config.toml
d_model = 160
n_kv_head = 2
head_dim = 64
attn_scale = 0.125
bias = "all"
tie_embeddings = true
init = "uniform"
init_std_down = 0.0
schedule = "wsd"
Each number is 500 + 25 x the weight over its row's rms, rounded and kept within 0 to 999. Layers, rows and columns count from 0. Numbers have three digits each. The size before them is the row's rms in percent of the matrix's.

# q: layer 20 attention query, 128x160, rms 0.191, rows 0-85, columns 120-159
# k: layer 20 attention key, 128x160, rms 0.194, rows 0-85, columns 120-159
# v: layer 20 attention value, 128x160, rms 0.229, rows 0-63, columns 120-159
# o: layer 20 attention output (transposed), 128x160, rms 0.208, rows 0-63, columns 120-159
q0 110:479507500517479468474564488501509498480504514502539511511482482502506478514521522497462501488475483503521506488502470499
k0 114:483521503479487500474542466508488492475527522459572515493500492442473492475475531501499491531498494498451486527507464552
q1 098:483505490544515476472506491483513554495494458510499471520502474504509536484534485463504463497571503483510468530483466507
k1 095:477518517509482486523539494519522508484522488478503502518481528511499495490482536472467473501517470517529505544488496484
q2 103:452489521466456513528524507488494466487437508488523468491507527530524532479474516441514501513551486503515493479478502479
k2 104:460488521502533510496541492510472522522459524489497475482473478518523554504539498493501484496501485542480453498478523503
q3 101:471447512458483506488542500492466488529528548492495499514456458484540512501482509499512490481494507487494488514507515455
k3 104:459439511533491524514495468487476553494537478501538488512510516473478497500516528448494477468452496465544491580491480480
q4 102:493501557465489560493415531494504502527534490506517526492489509511517499524554486449464478517460505495541498515466529519
k4 104:541466514489492488476508548504509491511467481500512515504506502507502472503522472497485544481496514491525526505517498489
q5 105:512498529471519499473484477528493485464544535509497527454474499544461449505476503506489506501511499505529567486486552533
k5 112:507515530537503465485497496506498460510494478494492534451537463508479493500510501513495494548516504506499510496505509493
q6 100:486496526497512538463487470538521493489516529501488509483532513415490517447504496483527531479492457501492510505475491484
k6 103:534530513480471523459488456501502434492523525488533510521464531519500481474550490494497485554491537544513454501498493470
q7 095:505493504501522530474490537479563525501526521488549487511534501518497548482444514496491468487478511487484502507502504534
k7 095:493509507500474507447478536521557533521552502496540511497523515490500484490534482483533503504482481527496516500501468523
q8 101:522510511517513490428486536514462507511509513462503498455523499483468482505505508482480516451470502512532524512456513518
k8 106:540516572473505464484505501499505451491495537498498482477507478500494503516527494480492494477495458466481520483481529493
q9 105:533463503482553506487479482499523502482502446560535452502504520532529537534539478510471539434468490510487481499505501423
k9 103:486493520512473527491479481553492492507492480491526509483538515516522467515554492544515499485505486514478468486488514518
q10 100:522533512508506576501476516485490504501521492466510525510495507467510466478503533478549478511528477486559504491497454491
k10 098:498501477547519527490500500488500512522502426452516493516451510444507465535515504568503461482528496462491509508472478464
q11 097:505525509518521531481488467542474500486485412490500557492501485472506513515490505505454465479484537528520511502501536493
k11 101:507532495501468501529508516512494519463479470507490497448526463476509493526469494517506454456514493505508514515489521522
q12 096:539548486497582513455536509535502476507502531533502494533534491491494502489479482428490496501475491480510531513507503479
k12 097:560496535550542521505508490478482477463515460489495509473532485506479524499491448492529492499497494519465475497496501495
q13 108:492488485513495468508501511515490497521530530489539492514517494484485497528509520511519490525475474494467530485586522486
k13 115:483500463490555479488494517476485514497524490449504513516540537472500524500491498522500494473433506528468527480543506485
q14 105:490490480439483528496559490506501501496517496490505500458518522475494503524528551486520519483533481480469511498527543520
k14 111:516519523475458515515509518510539541454474526508495501467544522499521525497484508504522511523518497470483470482523479482
q15 103:514503510493499520503448504523483465514484462532540523515504514527445501518486505555490506498503519492466527446532486515
k15 107:548523497526506501549486521489481497481490462498495482527484505507475467541481514548458526517504481508507544473509494528
q16 109:588480495506481514528519506429442509470492525499542530512509487523511518500499526510469497527508488539472524450524547512
k16 108:486536482492510471498480481497509552497515508522518545530485480509471497548492486518495465471510521515476477513501541482
q17 101:506512534460487515465513469524492453468516462501468489496508489469508500449470482467510488522487514518525463523499468492
k17 103:478482477521495502530458467520539509465487490559522519516481502536493480461511484505519513505497481525538468478476509507
q18 103:500509528550494489484502508489532495485518443508505483506485457530491551457475499526512534516477495513470496492512469493
k18 101:480491495490551507466503495478507551516539488491507471469479439459464529474492494526538523502531495526512472497476482518
q19 105:521459546511514487476512496523512529540453496486526489471456489484486514537499509478480534511493464486502519471476486508
k19 106:475471520497479501518525499465515484531526480496493453507494506532472540488496523523512504502501508479566512450453518481
q20 097:513491487473488469544540511498513502535494520500445511528460498476506462506477518508489480483479507476503509526502504521
k20 106:482511491495501515504491501517471462525509532544508516485497499515514475498461537545474474491491478495499464504519538499
q21 102:479522526513487483504487495475542486505498498465499490533523523506495488465520486530480525516533501517518482488525480509
k21 099:508489490489464512484510495513501452452505531499476527486543539473499532484488490502500548517488521527524531514508488515
q22 103:502529476494495485477509505503553475546503554496506498474494548506483485492508535485535476530490519520518496572505472471
k22 101:483487504568492495512482494499512488508506537470526510501509519464498518500494513443516480556530485547491487514500531466
q23 099:496476550519479447503488503480537493473468492477525514509471501516496498484554514465482502524480510513488495491524527467
k23 098:481493532517481511519489504457519557498505457481481528502518507520501515478513512485470484553484521527503484527515484519
q24 101:490489544486504491511496533467497491495512548504520516527542494507487531554518495499499535476544434471474492475474498486
k24 098:498477521456507500518520543486491501514518522497487491493495505532465538500470486509499467510497509484478452517477453510
q25 101:519457523444496522513459499518516472503487496533455530507534539498527472471457522517479476485559480490527525442554487527
k25 106:483470509534489510517445506508532490507485460509488518484499480526511492512450520485491553521537532484490510487506481485
q26 099:531538525482485516490515474455475497514470458510481502508495514457476506494502521522509468460480519514491466464449491490
k26 104:520517525500506469511503441503488464494489508514496467512480489465519481509513515562471503479514530521555475526480534449
q27 108:506506495525463500482511525538526539452492530509499517509497531507491473509510498468498488493477538496505493463503500480
k27 109:497486506482470530494515504496552517491524479480531528493507573521462493534465486464472517471529470514444502511522529523
q28 107:492490487491482456519484517503494535487514532512518474487545504493502449496488509542505542484538485533526521549533460521
k28 102:498461535514485482456513497522486525453528515459511504500492510504516474504478523541479537493542527496486479504544467473
q29 101:512499477475495525486478567471524530518500480525509535499459515525488503508544470496530495531529478459516511551506466491
k29 110:521483517463539565508502534511500484502503505520495512494476529507504510515504513510434504490472466499504509512495490526
q30 106:487494486483430521474505521546524540540478491446491499515484500502505521502495488503460498476515547503484539533559483525
k30 109:512469524469455520497495520495491527518536541482498513529499503448515521517486531446519500498519498481528489522511508515
q31 097:505536496481522504532436523490515493503560509469503528496526492486488486531529458494499508478486460492463530474491503440
k31 104:516494511434541514494493493490478474544543507459506503471496498530436523477519475515503526480473497535477530501546471485
q32 101:528513481542554545505517470508504496455504548468505503487510520494521519468522583514522494469460514471474478538501488445
k32 106:492510463531463543459483477534529497487530489482458505508515464501499472458498532487526494471464478468546458523518490490
q33 107:500488508513489506561489507541509457492500509503482480551517471521488551513459538490525480505547526462464507522490516517
k33 108:492481504506506499554493473507502489495527529512546529506465446493471516488501468515514499526534513468500548499514480513
q34 114:465474495491479544492495552499521551538500524488456514456521502489484551499510450464495460519497476474475514516495471491
k34 112:507459491530476528454498555474502500512494507516472509533492471484524526502466475491511518487482478486505476519522432503
q35 102:503495507451504502477516487544569473495527501450524493516508502511514512517497511560538518504501525501503486532510510494
k35 114:468538490496481471502488483560493494489513495479517509509499478493474463543482545495498534518475487528525528502472481554
q36 101:500491456548501508476493520506482495496506505506524525528526499490491521515526459479495480490502505471500492519474476509
k36 101:525502482532510513476510516516518491538475466513478467511512516498474432534509501536488432518471470520520517492516494472
q37 103:501472495496490537515507524480514500471507519479514468498459520496469510492498511507533500500503534521559528509494477502
k37 103:490497490522502543520499556479478506515532502476495435499470536503516492466475525524461522469488508527564517483504496492
q38 114:520521511505532489523524473552504514507497509476497469503492500518530457515483507508550458507470494558480515507480472550
k38 118:508499507479479513479497482476495489517513518492493477452481470490554505514496490537504478518502483511479459517461472488
q39 101:525490517459502463470502531521516514456448483476467499509477524510501518528496523536490497490499514443540503505503546482
k39 106:459499546501477476467554527473525488463481496466477517551553510527485486556473498512536483515518493452476491499523527482
q40 107:499514575539495531510509506507470519528517487477499427536492515512499469525468526484521496486508486476490504535529523472
k40 111:485465525511465480499486496530487470509507517469441468503480491509504499534498488506496532550457515541469466519493548483
q41 099:465516503527517526531514476505465487489486554490499519500492478464505492454496496510481531484510478540496516508484492538
k41 104:500515516484499473497489488506504513495492502472485472486487532484470478475488496538486493490456551482500503542503477478
q42 094:500496464520502505467517476521514460442492458545491482501516493548482521513484521523505512535488503492500500523499502511
k42 096:500547514455524541495485515535434497469532495513490477520485490474492495512494530514498567511470517513484462445477484484
q43 109:522514475469472482503508512500487474500494486445473475450491489526506509484496456496534494468498511472505493511459527553
k43 109:499470532545504499506482518505516471494497483492499468521508522484526540493475485492494463512487483484482555512530535531
q44 105:521517472469481518493480512513486493487494506499512515471547507486480537528525493511514484488467499485477474488514461507
k44 110:473481506502460523473481522526473474538510518510519506467525517526454507496483501541550518482524486489462533478499505521
q45 106:495512503507517493510483510531492485491477490496499486495502539459485464506519506486487498505492481482493503506509541530
k45 106:484512485503492469511459495505499466531479504527465518513540498488461479523506481488462516505530518476496481494529487488
q46 104:506468506486545477480506479539518523486504511490507529483525517525511518498520532472500499548487482487525469455462439484
k46 101:557491491530503484511504491491507532511486471489523533503479514513502487429478534496515555509508540469514467485470473495
q47 102:494470500510510535469497488544465497447542513485495505525488447543492506462532472522517517519519492492486537551517479487
k47 097:465497523499506502460501492550481481505508464500500489520513473534478556476501522526501488487536485510472518540509433471
q48 103:483492515509493534468475553474489472564530464533507473521527533480520476493493457503535479502522460543486510447505460505
k48 108:469487487484487487530492514506497460575504490546510491469475542483512488477486453497530473502510523520515525446506463516
q49 101:542500531502501468476492551482498528486512495565452524449503498504505494499493516496486491507530476503493515463487424467
k49 105:524521530525518490470484544462523482509483543547549505499476490483488518503497534513485503513541476478539469506466509476
q50 098:492489435523488505478505497520506496529523479489472527495501541473488567493504517484487535511498466493475461503490519490
k50 099:507488495498487503490484481523520509494491492468439505521496544503532476522499487501515523486556425527476472513479468483
q51 102:460525478496507551490482518488468481502543487515479549496511513491537476479496521473523498496505546553533477531522550453
k51 094:505515450480484536485483505508442504509502503520501469508527507489494483471480496468516470457520546509540506513551532508
q52 099:443516526495526520517499498552507527472511528509468504466500485498508478522528477467494525473474473504465536480493482546
k52 103:466519501484509464463513499516534513497499541432509468530492445487499493514498508481501501513473466495501472499483502497
q53 107:508463473540487469501511491479506515530513551524498503508486522500453452506467475484490531540487516479509526507509501479
k53 103:517517470523530476443506486500497503542466511507519477481517474490490485515483529492474494511479511470454495544492470508
q54 108:520505492475484455476467500502457524500515496466515464499509564485524508442469568469487502535513539505484492485514543492
k54 108:505486502483475478493487491482467517534524475509489515543476506468489478482507520492478482482531547515480500499515547487
q55 102:485545500469463458524498521465505522503532528518502502519438474493503505492527507490462483480526455527475480463504512470
k55 103:491534531449490441517474495482513482460495486529497524506508489483508517498536500476482526463499492525466548492529493494
q56 110:458494489480471434488532538541487509483484473516489534503471515502490505474496519530492509483499501514445521494521484486
k56 109:464503521517508447497525519511537504508550497490441545462531513533512500460514494517490477484506540507459507516499479580
q57 106:500508489509518470541507534529479520483519480543488481512484526499495490505532492507520489483493514482499515538513510549
k57 110:519489548525491435493505521511484527500495557543501492487504494476512475505480513541511484499478524478507528474526498523
q58 112:497488531499493525550477505508495505502494535507481490497517493450438487496470497517507535525497511499457472524468473521
k58 112:487493506512500538527525493493525487511441546467503512508502509475463539479501499469476470449493478541483515488492505496
q59 105:483503482524516505527492505540483480477511468481500500475553520489508541496533548563469472519503490475494530508455562487
k59 108:503549507549503484489472523547505475482494487530464499483510495479454530522508523507460466510519490499504523527485517544
q60 092:488499499473477525500477500478506460482528486514522549518541519529496482507472471520477542481532493517509511509440485517
k60 091:511474469473509485487515530523523569505507470485495480501523515524460530503525506469483534503486539465490564492470509519
q61 107:480491489520477471484487478532498502503537511495500512486482527518519480554475512491483503537570541509492465510478507516
k61 110:476457490495460520493472493488488500546472492536522487471498458522492478503501509473498525539508481517522497481459500490
q62 101:512506498516510501529498456497463522501516480515507467485507515548511456508517519508498488510509475479544526502465487509
k62 098:517513500521525496491470496505465508537502544524471572536504480544559501532494538495531466573490518488464496504510497509
q63 100:482518503521496514494517512503496515501531486489501502526488488492547481525473484507535520491494511543482457491522510494
k63 101:514509540542545486467537457521446480495524518514521554499563508432524522521511496531551513504510460489511467510521502513
v0 105:521525450498523498494496469501511464518499517490488490499484501550540539533433492499515493491538518516486528553513507522
o0 107:538480492525515473478488456446490487495548502497440540491529501493502496503490486499511488498483503523491507512463507438
v1 103:506504498504507469500474448510502458518535459486455489504530503492532509474556507472520501477525535448499535504486542509
o1 102:518504500482543479528501501454535498459503516470504488478508494519504489518492495521494516449536480510498500483553467486
v2 100:482474518478494516502469477487455509495493527470498488553507501495544465516517523461493505528472484491458536486493496505
o2 103:481484542472499515500518469467512482506549491499497478501504530500513509474501523494494526465482484502483523505521507554
v3 108:469473484501541521497512482486489507482508491475540482528507520523521535523501494575492479525523488493518515504532519487
o3 105:474489479499495517555496483517545495511515551529502527549511482450515497500497545481514525480474452512493525463500499479
v4 103:517460496460494447504451484490504472490507494494507526475505573494508554538469523458480479502472482488539475493499501521
o4 105:467475499495504483439488526492493512501517502503488480518480472508469481489521507516526514543492493521494533497478526551
v5 115:515498508505480576490493513477481493479514515510493493473490495486524477513483529491547490524504495474504507503461486504
o5 115:519537483515515493503481542481517506443470486477480446488471470500491489508533454451503512472520515546499502492524503467
v6 113:504527484494493524488496495476513539486459511472500499538522498540505509508514468489464477475505453529490514520476497460
o6 112:506459494491533470546501489494540473518462481527542471519487476492510474500528487504483518492536502509470520529464541516
v7 106:501466516504482499519481461508513492503538519538461506508507549467538493544468511520488495479500525530551498455479435495
o7 104:506483459534494484469530486483497502490522507532486512518506482491475526530484529530484505515457499490495459487511535478
v8 107:507505546478516462497524527490468530473544478521511457472473492484498438504469472481486494526516499454470463469512491465
o8 113:538505512487488477537483517483505511470507521491478493531472489453476531516524508479491502491520533465519489461483493476
v9 102:493504485485489493498483509512536488506470512482474525514513438501497490492521522487548498508487480493516500471496488528
o9 105:472519561483488463475496517509470509501450483527482502529451524503481511528476514478483510523471468455465513490499503478
v10 102:497529517550480494489514519499491524454508502488477520498452495505477475492518494482524517453483498535486510475520472456
o10 107:497475498449560448514482527484548534507476494480461501476513508542480495490484481513496495531526467560467534492492481498
v11 112:484561495483492503488474506525516521493514518493463486529515523496523542457462500500511496500516525461492498514512498482
o11 105:486475528507497498513481531456508518519461473516525530469530514475490501453501487502490545532479475519494487521507462515
v12 111:466532502524526501510470498485529489543511553549488519501498494507519497513522488519504483493478483485488470544527465525
o12 111:524485469509533476505492451508466533504514463469471484494486481492449450494446495473520504512499491489559490487518476457
v13 113:492486522507509500512524464489514495545510530507465448525480504478513494542553516508481496510507513506473499508504439500
o13 113:515526502496518476488517566495509493473497492507531507499513470524513485503455523489520492475480471528477467481541535506
v14 103:483523530478489505524501495496489500530457533466480462529468508517473495473513488488511467475505469477517500484497514513
o14 108:508566486496514477488516459527540488471533475507496495526538513495528488509487478525520560507494506527487479499525513468
v15 105:490491531437525556498487458489464541534520505495507513504542476527506515477438524509477504519483523513490530493475537522
o15 106:466460497543503507482521520523512510503501508462492505479460492478492489496518454529519511467466477489493503505474513521
v16 111:480530486477502492495499497487467537493469472511506498489510473521494526511503499486504560532471483501496502513551538511
o16 111:511494543500517490523514505499505480482488467478511480496506522469469486501515480493462524529503487523441488525495464498
v17 103:484543519499548513502492500523500494477468523520508504514504483492431487510452514490508495472466456538563501523499508521
o17 105:511476514518510468529504485453544491460492528512539510480469499513520536482487459503492473532483509463504530507503514479
v18 112:510500509462457482522484519544498508470514510552525434512515561508514537549518473529482506491496519492486470532469507498
o18 110:530488469500471530489483532488508495528494503509499464458492472489459534506467503468507469488517525522494516487488478472
v19 104:478489488465481525462511490494481472513495465513494458532501500548493493480514485531508464536543471509493486501505505508
o19 105:531456489469540495498491508502547512502511464463500499517519459506493498467481523513474524434499480478504502471510490472
v20 107:528503452494479497502446531540490511482479508504520526492466471495530535462492487545502509490460469496543478526488511473
o20 106:511487506494504545509552477573504479511507477443469452512495518461487509523505484496509460479447498502483520541444502462
v21 105:482491551518529538487513467470484494476469488447504501462523548531522505522489472442506510531476483497511507501512483505
o21 105:489483478527529468514510506512471471507491460520537485509515474529496503479507499584527518473511495523522514503508479502
v22 104:471487515483522491495444524516493497515499472497526524527515483486488437516464498503496527517538534551507549516519518483
o22 107:491550475509525443446514549498497508523498525466538490548496459497488473495528475537503481522502502525472489487532514502
v23 112:484541512522519495504471506485522493519578516500468503447467508528469512545514519493476513486467506526473481499496491500
o23 110:500485481529475472484531535481495540479460461564511508526518490473471502482457472534492490518523516516489481531472490524
v24 112:497467501493536492485516492498484451490481461516495560513473544535461500507479522500520486469501475496485476511500488509
o24 109:508512501464452481521508546503520513509521503482505473475492523488531498533482489523493509500500502493468513520532505551
v25 101:539482493485545486459506493548550486522470501538492429474518499511511495485480551467475506501474463540475451467525481556
o25 098:486484539481525498498521504484447471519471476477538512489476462521513496506485499442504504498475597510500511484530494471
v26 117:475458510508497508493507489463499455498470474534507531534492555480493519513532475524480492516464497527483539539481455467
o26 118:502531493493485469470468494533514477515499533512495462488456468487480483514487493522504517450507520499558511479504548517
v27 103:523495461517517475507484506440483532493495484495482494511497484454530518492530485489509549503515432490493532515485484515
o27 103:505511511503563484527496501537519547466542498498461450509524524522531481480467503516515519493456482526512507491485482458
v28 109:478540490480513497498511509444512495505463481498513528484443551479509484547514517522497500503501533537522494488496520501
o28 109:450524464475478491508472508484472453521465493489481526472489461502490539455508476517506524455467513535469502496479488481
v29 102:455540445459519496477551497489489465523509529511467531443466497553557456501506473526467454480469499503524525537472500503
o29 103:523540485527499486553489499520505508530506479477490546480491467458474474531444491492470522452508554511535501543469510476
v30 110:526535497512543497474501475460533495549438511527504488507521492513476531490464520473460506540483487501507494485500495482
o30 112:463469516475494500480528504518453494456477503473520519515512515513494518504533511501500511482519507481508478509544484535
v31 107:535496483557480473526471517500474500478484496478503497499567482497460519513529479491481523498453521505500496487517495522
o31 110:490495511512520511496502498541520499483470520484529479514513478520478501598490509504521480491485517473487502506493540524
v32 108:504538524498522479522498478519515467530518452486495504521548519475512554413458478478481468478526493488523464512476498488
o32 111:495509499498540506498504497522480534493510478517510500450567505484497484530555487531481522504483491459520559502514489481
v33 111:475510512498497460536538511487490463488396503511515522497493461497546501522474523459475498450505498476520512493545468490
o33 104:506512474432503488539485481480565523501521438508485485514522518493554468496524504540487474493490522482519484498473484488
v34 108:485462521484545471461510544484539508531508477515466525495484510476497510473480491531491507535493533494481512563534531482
o34 106:550499469476501478511489543506508530477482504500471505497508470493522477557484476471505471487436471564503514502524476520
v35 102:503527462435502499488552482482523548514535504489495508494516512444491519527465511502489492512482479512479509512493490524
o35 105:511443518489563498478484559526547440437503505500516514531473517519518465500506502475482512501488520505492492534451491487
v36 109:449489478523509479462464464511513526543495513512533504435507500507516494514514453491483545510484519475521481441535513516
o36 112:502508526484514523532469517445474528517534499497511531514535476498531474501508496517478532475498514453493517517504544521
v37 112:497521489442524464521520468526494502527491511498488526528494464488521495475547498494492499525514465490509505490520517505
o37 108:481500481503473491554535542487504488505478481512502486519536499474470512496530506465516525453531489526513509518509498493
v38 099:482505481482508467486532474517494466489469442506499528510475552519496504488519510512491515509466500499509494517512491465
o38 107:499555484508476485531503545482496538518496475523504540486494485519519510501503522462498501492527495497447514480474529497
v39 113:487455503509484520495559522514502498519553496519493514484506523522511491494471505476477554481532458516478497508470504491
o39 112:512516509486519505501507545456486493473478492490491480513494508483486514511479480535508508498523526540524467495453499477
v40 112:516525510510500498461461538516525469489527501492496484512525505516476495493476489465494521477484517470511448503489528468
o40 109:485545526491472461530489478494476467521504493514483493499507478522472480535493546505420504520498463519500471487516441523
v41 107:433553507500485522532463468447486557500473531498480496511515517523485441483539498513501501521523527473503475498512516542
o41 105:485447503498492490543496486511502511470547462507492523484505480519455531488494551464509502499520514546459489505498477552
v42 110:515469492492483456504487473465507489447535508471493509492503473521527559529504477520486561505546498482498507537489511517
o42 106:512505552513500507540476557509491482484483467519519481474506514526491488488529498510527465488534533504478485468481493500
v43 115:496520481510527481490494520494483518497480486515527488549526467498531515464482492523475532505520545457459512529473423509
o43 114:497540488550532469530533471448518494491496470499512515532502520511480495501545513516544522506495509494503522487486514507
v44 106:521509497528457541508483528518483478520511516476513500514488452482517502513504523541507501544488471509488460511491491545
o44 104:532523544500475486494517456529500518487498471482505518512487503513484541496500490479496484501504504453499490490523501474
v45 102:546467500482521512514517503518529468507518559480536494473502467476527495471529505508490506548522494510494512523517531518
o45 101:445464470518529521494478522489471497484515517495464522506497540498499510578489496520498480462506483510500482473483542470
v46 110:510483490495497499517506452500472500508488523493486508495540518478480458506527479508506492484543479507495487489515474481
o46 109:503537462483505531537526555495521518525508479487479474494449450541469535473523476540500539491498469498490502514517494523
v47 109:489560539503496488508517506531514507542503500467516473468504497528517480474542506519473475500491491554525470506585502529
o47 111:519521470456466483510513502512475468493488493547483531509543540494488514508496507497535541509509518483513495498493481485
v48 107:511447516489511529518472475474522507530514498495481509517517473476514505477467480517496463520512520494478510444489508548
o48 104:489522493513484485492494517486501499456480525441504500562502453538488481520541465525502530542488476451543484518477490469
v49 103:464461503491543490473472499453497456509517518524489508483455486504505501464536494487513493500516508483469475483514487524
o49 103:539521503496541515486518478533503557507500506498517492510526483519502512519507506490521526520507528531490474536507520539
v50 111:480520499533484529531480502507522490497491510513507484528511457500463507522524476492484463503495521499511540496505504504
o50 112:490479515487522519481484481497479500497513519468522520542500545464483509501506461515503493491504515471486513465518504549
v51 111:520563542533538484488469501481494491513485452505559471523503523518505483488504482467479451506506495503530451494455502472
o51 114:527480488492526495519456469498456550512537524509504508472490493484542554482515511481483495481529518503463495524504458520
v52 105:478528483512516503521455452461513513513510558556456453451505545520493509485498503502569545489515510526459529517510516500
o52 104:518498495547478509481556509512531458481511470511441548469499473491522484499489478536480479524488490489543512468471471535
v53 114:485498513540532505509482530503502488536533463475523512494525492518493438513517465521498530485557476533448464503530502515
o53 114:475494534483543500492562497477445514524520493512508515511494511484506554566526531523461475489510490500504517537465537500
v54 106:537496514518468507465498491539500570474484494557503484481517480523469480508474438507554495498489500492556522525517491515
o54 109:491513501502522511537460573463502460535547518475479474472477484494529517532475510468494503525495495497492526526527493531
v55 101:516495528465519510518528495476525513538487540501545477490493494469510510490449503521473503470512440482504496516489544453
o55 101:515537512502547488492515495466497507473550515463513515449544451463519488513513513501542485475526513512475484528513484492
v56 107:580498510438487496497466537480514535477476484470503475530511491483501465530538515469509494497464475501545512503501490448
o56 103:508477458439519525524509470492467529473507484491485482556482492512477500517499469498492454522518507504483487484535485514
v57 109:521498474534479482485534462456513510482509547488495503533489513505463513518542494531494490508529471482512518408483516478
o57 108:472493495513503500498535518527468480476481528523509486512529479499518505491468488493486487512493507524457501491483471516
v58 107:537521521508486499484516499485528517567487535495428498521466545517558497532481504520535505492461543501500507496513521444
o58 104:483506486497498478534470499458497522524503474463474501478504512563458495487500555505552508461475536530532481511484487496
v59 106:551481515476454510515553489534494505482523507447504452483508513490514469483497496501479508517544464487454518502530516523
o59 107:563463552552539528494485510512515506539497509496456510509492483528487508556524477469491508475513502488486524503504453504
v60 112:523497464524546511498528526531487589542523489527484510483500475456528505511563477526493461502514478474509504444495506505
o60 107:518537517515514478491545502469497468510486533497482483536500488503492519500535493530519482455528548508500518485466435479
v61 113:534487527484504493527489492504551510489526448534488514498529430526494463525473486532504502482493488486493481542534469428
o61 105:522532489480481481507513472441472545473498503457530491504514529489457495508474503478573494477504453455535492457474546533
v62 118:461467519530467456530523490476484534485502500517525476500440502548486512506512495447524518473487489484504486512547489532
o62 116:533531546526540475522499501500502475484503515525469523509521533515499509477470490534466527480489483550524503498473489502
v63 104:444527468492509487496505480499515527539464505507476499485498508496492482507528489471538505536528501481513445531489502494
o63 104:494478473474490471570510527494432519517495435459524487519515535496493537473501501515476487495472553489525542489481511488
q64 103:495486497460482482504491509480494505510508481478523503519498461527517458525492521481531536496523479524493489498488543547
k64 106:489503457451477526504530506486480566502526494476497463524464469506567493510480501517516554484529482535524512480508524506
q65 087:492517487509555474492498461469521480474509514551512495513483530510496486473515520528499515517492502508484539476437452534
k65 091:517540509509516519513551518485498472490499542553545528456493506498498501456507470496487482510511507497523462478428473535
q66 098:490502528508518522543474433499461502473515508493498514517505483498470501496521503505487522466501490530504477492441512481
k66 094:495484495538491470492469503516471485562545479504484511477466468501440472507518528519535517477562499534548496485480552484
q67 099:487512497468487481443510495458489470506510513504495479516471541452453477479503531494477490491442530489531490517468521536
k67 099:522484521502484482463484513494483462470504501493544498520529555417556481447479506529496480462522547543512508474521517488
q68 090:509504475502523518509525494472457534477534496510483511486535482506505554514519541493530502528498517461448506474471530462
k68 087:510537470469509571528473543521465521457494517486513510543497491485517523514506459514485484472503450499517490500520529515
q69 100:504541466521474500501503504526464508495495510522521462461488498475473495480495517542505498506569518503503507475472516493
k69 095:496468518456528543495526495534468469467495502517522485495461489483497511479517523504520527450522510502477466513470528502
q70 094:497504486487494494519456524499526514448482524534554525518467509507512521471520464524430517544429509531507509501485494503
k70 093:528476514489516456498544547477532533504500523508500533476565530525463502481516452491483499504492487521482489531504474503
q71 117:483497449549484520498504510494513476546532516504524560528497504508487471517509485535494495504469498470432463486491470486
k71 105:483533453505502527491490493498501503533489543483493510554520535448497489503473461501470483480479479485491517504507492538
q72 098:508487527504521578475533506507473476509518471546488523484526527468509526487516525508477521500521472468518494502516458470
k72 092:490509524540517517485462549480499438456531493506496527515506523462465470481520541528506529531500517482527453497517491489
q73 095:538509527545533492436499483475492484548470500514495527458524529475468502466487488486461518462494512497474527479478534525
k73 098:522531518469486521465528508458500466535506537513484473474501503473453468523539462500478479530511522500514518475428486503
q74 093:534545484493482493485482461449511521554501468514476540510486486500497496465507489508512483462520526532437468478537489494
k74 086:525539466537497495515505508467523513489510455504500527496480520484486483496517507493479509482539510478499508463472533507
q75 099:497499484501482491472517492490489476504481498467499500480466504455530466477533489444481492536485534559529508522518493516
k75 101:504474522524452530520524480493474473495496471497494516461489493486521489485535486477494450465458503512518475529529510492
q76 090:505474519481504503497484523490475506487491537504478525488487520502473542511487525467532492528480452482523499481482516536
k76 089:537485483484479520474479544481502530480487472512487477532489541501496504503434491500473536494463474513497488504480520508
q77 092:524493533467502471469533477478517520523515511483516492483493482516488482492481474511467483478509473517508492545457492538
k77 094:518473481498519509526481494505488506468505527507510526437460487522530501508470522511478471530505445561484443511456486512
q78 091:534545518508536497479483489479471470491503463529512444519488547512531464559481510468516484550527480497528484484495523518
k78 093:462511471511524470497522457522491452493476493545516470484502492518469446562507501509496508505491504478512504489466544498
q79 102:504484525516484472480514538503530494481480521466513460525517515542510508500524515501469531483494512492519480474459488506
k79 101:510486515473522469508532554501520528465480505490532509504520510515519568484537511503501522485502527515534553517510478463
q80 101:490482471467551478491490475525469510486495500504511482507518473511541484508526545495502522487490520530519529509504510464
k80 102:515518498470483500514524484504506505462535484463514498515562509519487486486493487521553460470510499484500521496534508464
q81 094:510539457505500497504574457496470503548504467488483534516486500506526523523485511434500491508486491488511523491536515481
k81 093:480535472530479492480527499455508493504510471500455475556525480550545508508453497418513496539494484519472498484484540462
q82 102:463541422492468480481549543512494499495504499500510422501518514480489457488476516464467513536482495511493500511538503488
k82 092:488519484494525520486522487482475523475525498535511503502541488462486538480502526470504492494482499548512503481550513500
q83 095:496550462495508534492506478496503502517521521503493513454521527482473518487493479482537508481460465488480504497434499545
k83 093:528515486529545503526504466518491472462485505489484528516525497506455493499510474558503473484506501480507497476433533475
q84 089:491509491494494505490515528502540506489477508491517513562511499477529451470495494501471495465476485487530477496500508538
k84 086:484513518488449506498515492528551503496494499514510478477483530484471503493434516515519513468500517507528489519496468531
q85 107:467502474465506474462516566505482549559505491506505453486516528459471518502474474500487495487501538507522501516532520533
k85 099:474459519503496502455499531503466486500494529471495433487497494451498492457479477505508495470496501520495529480525539512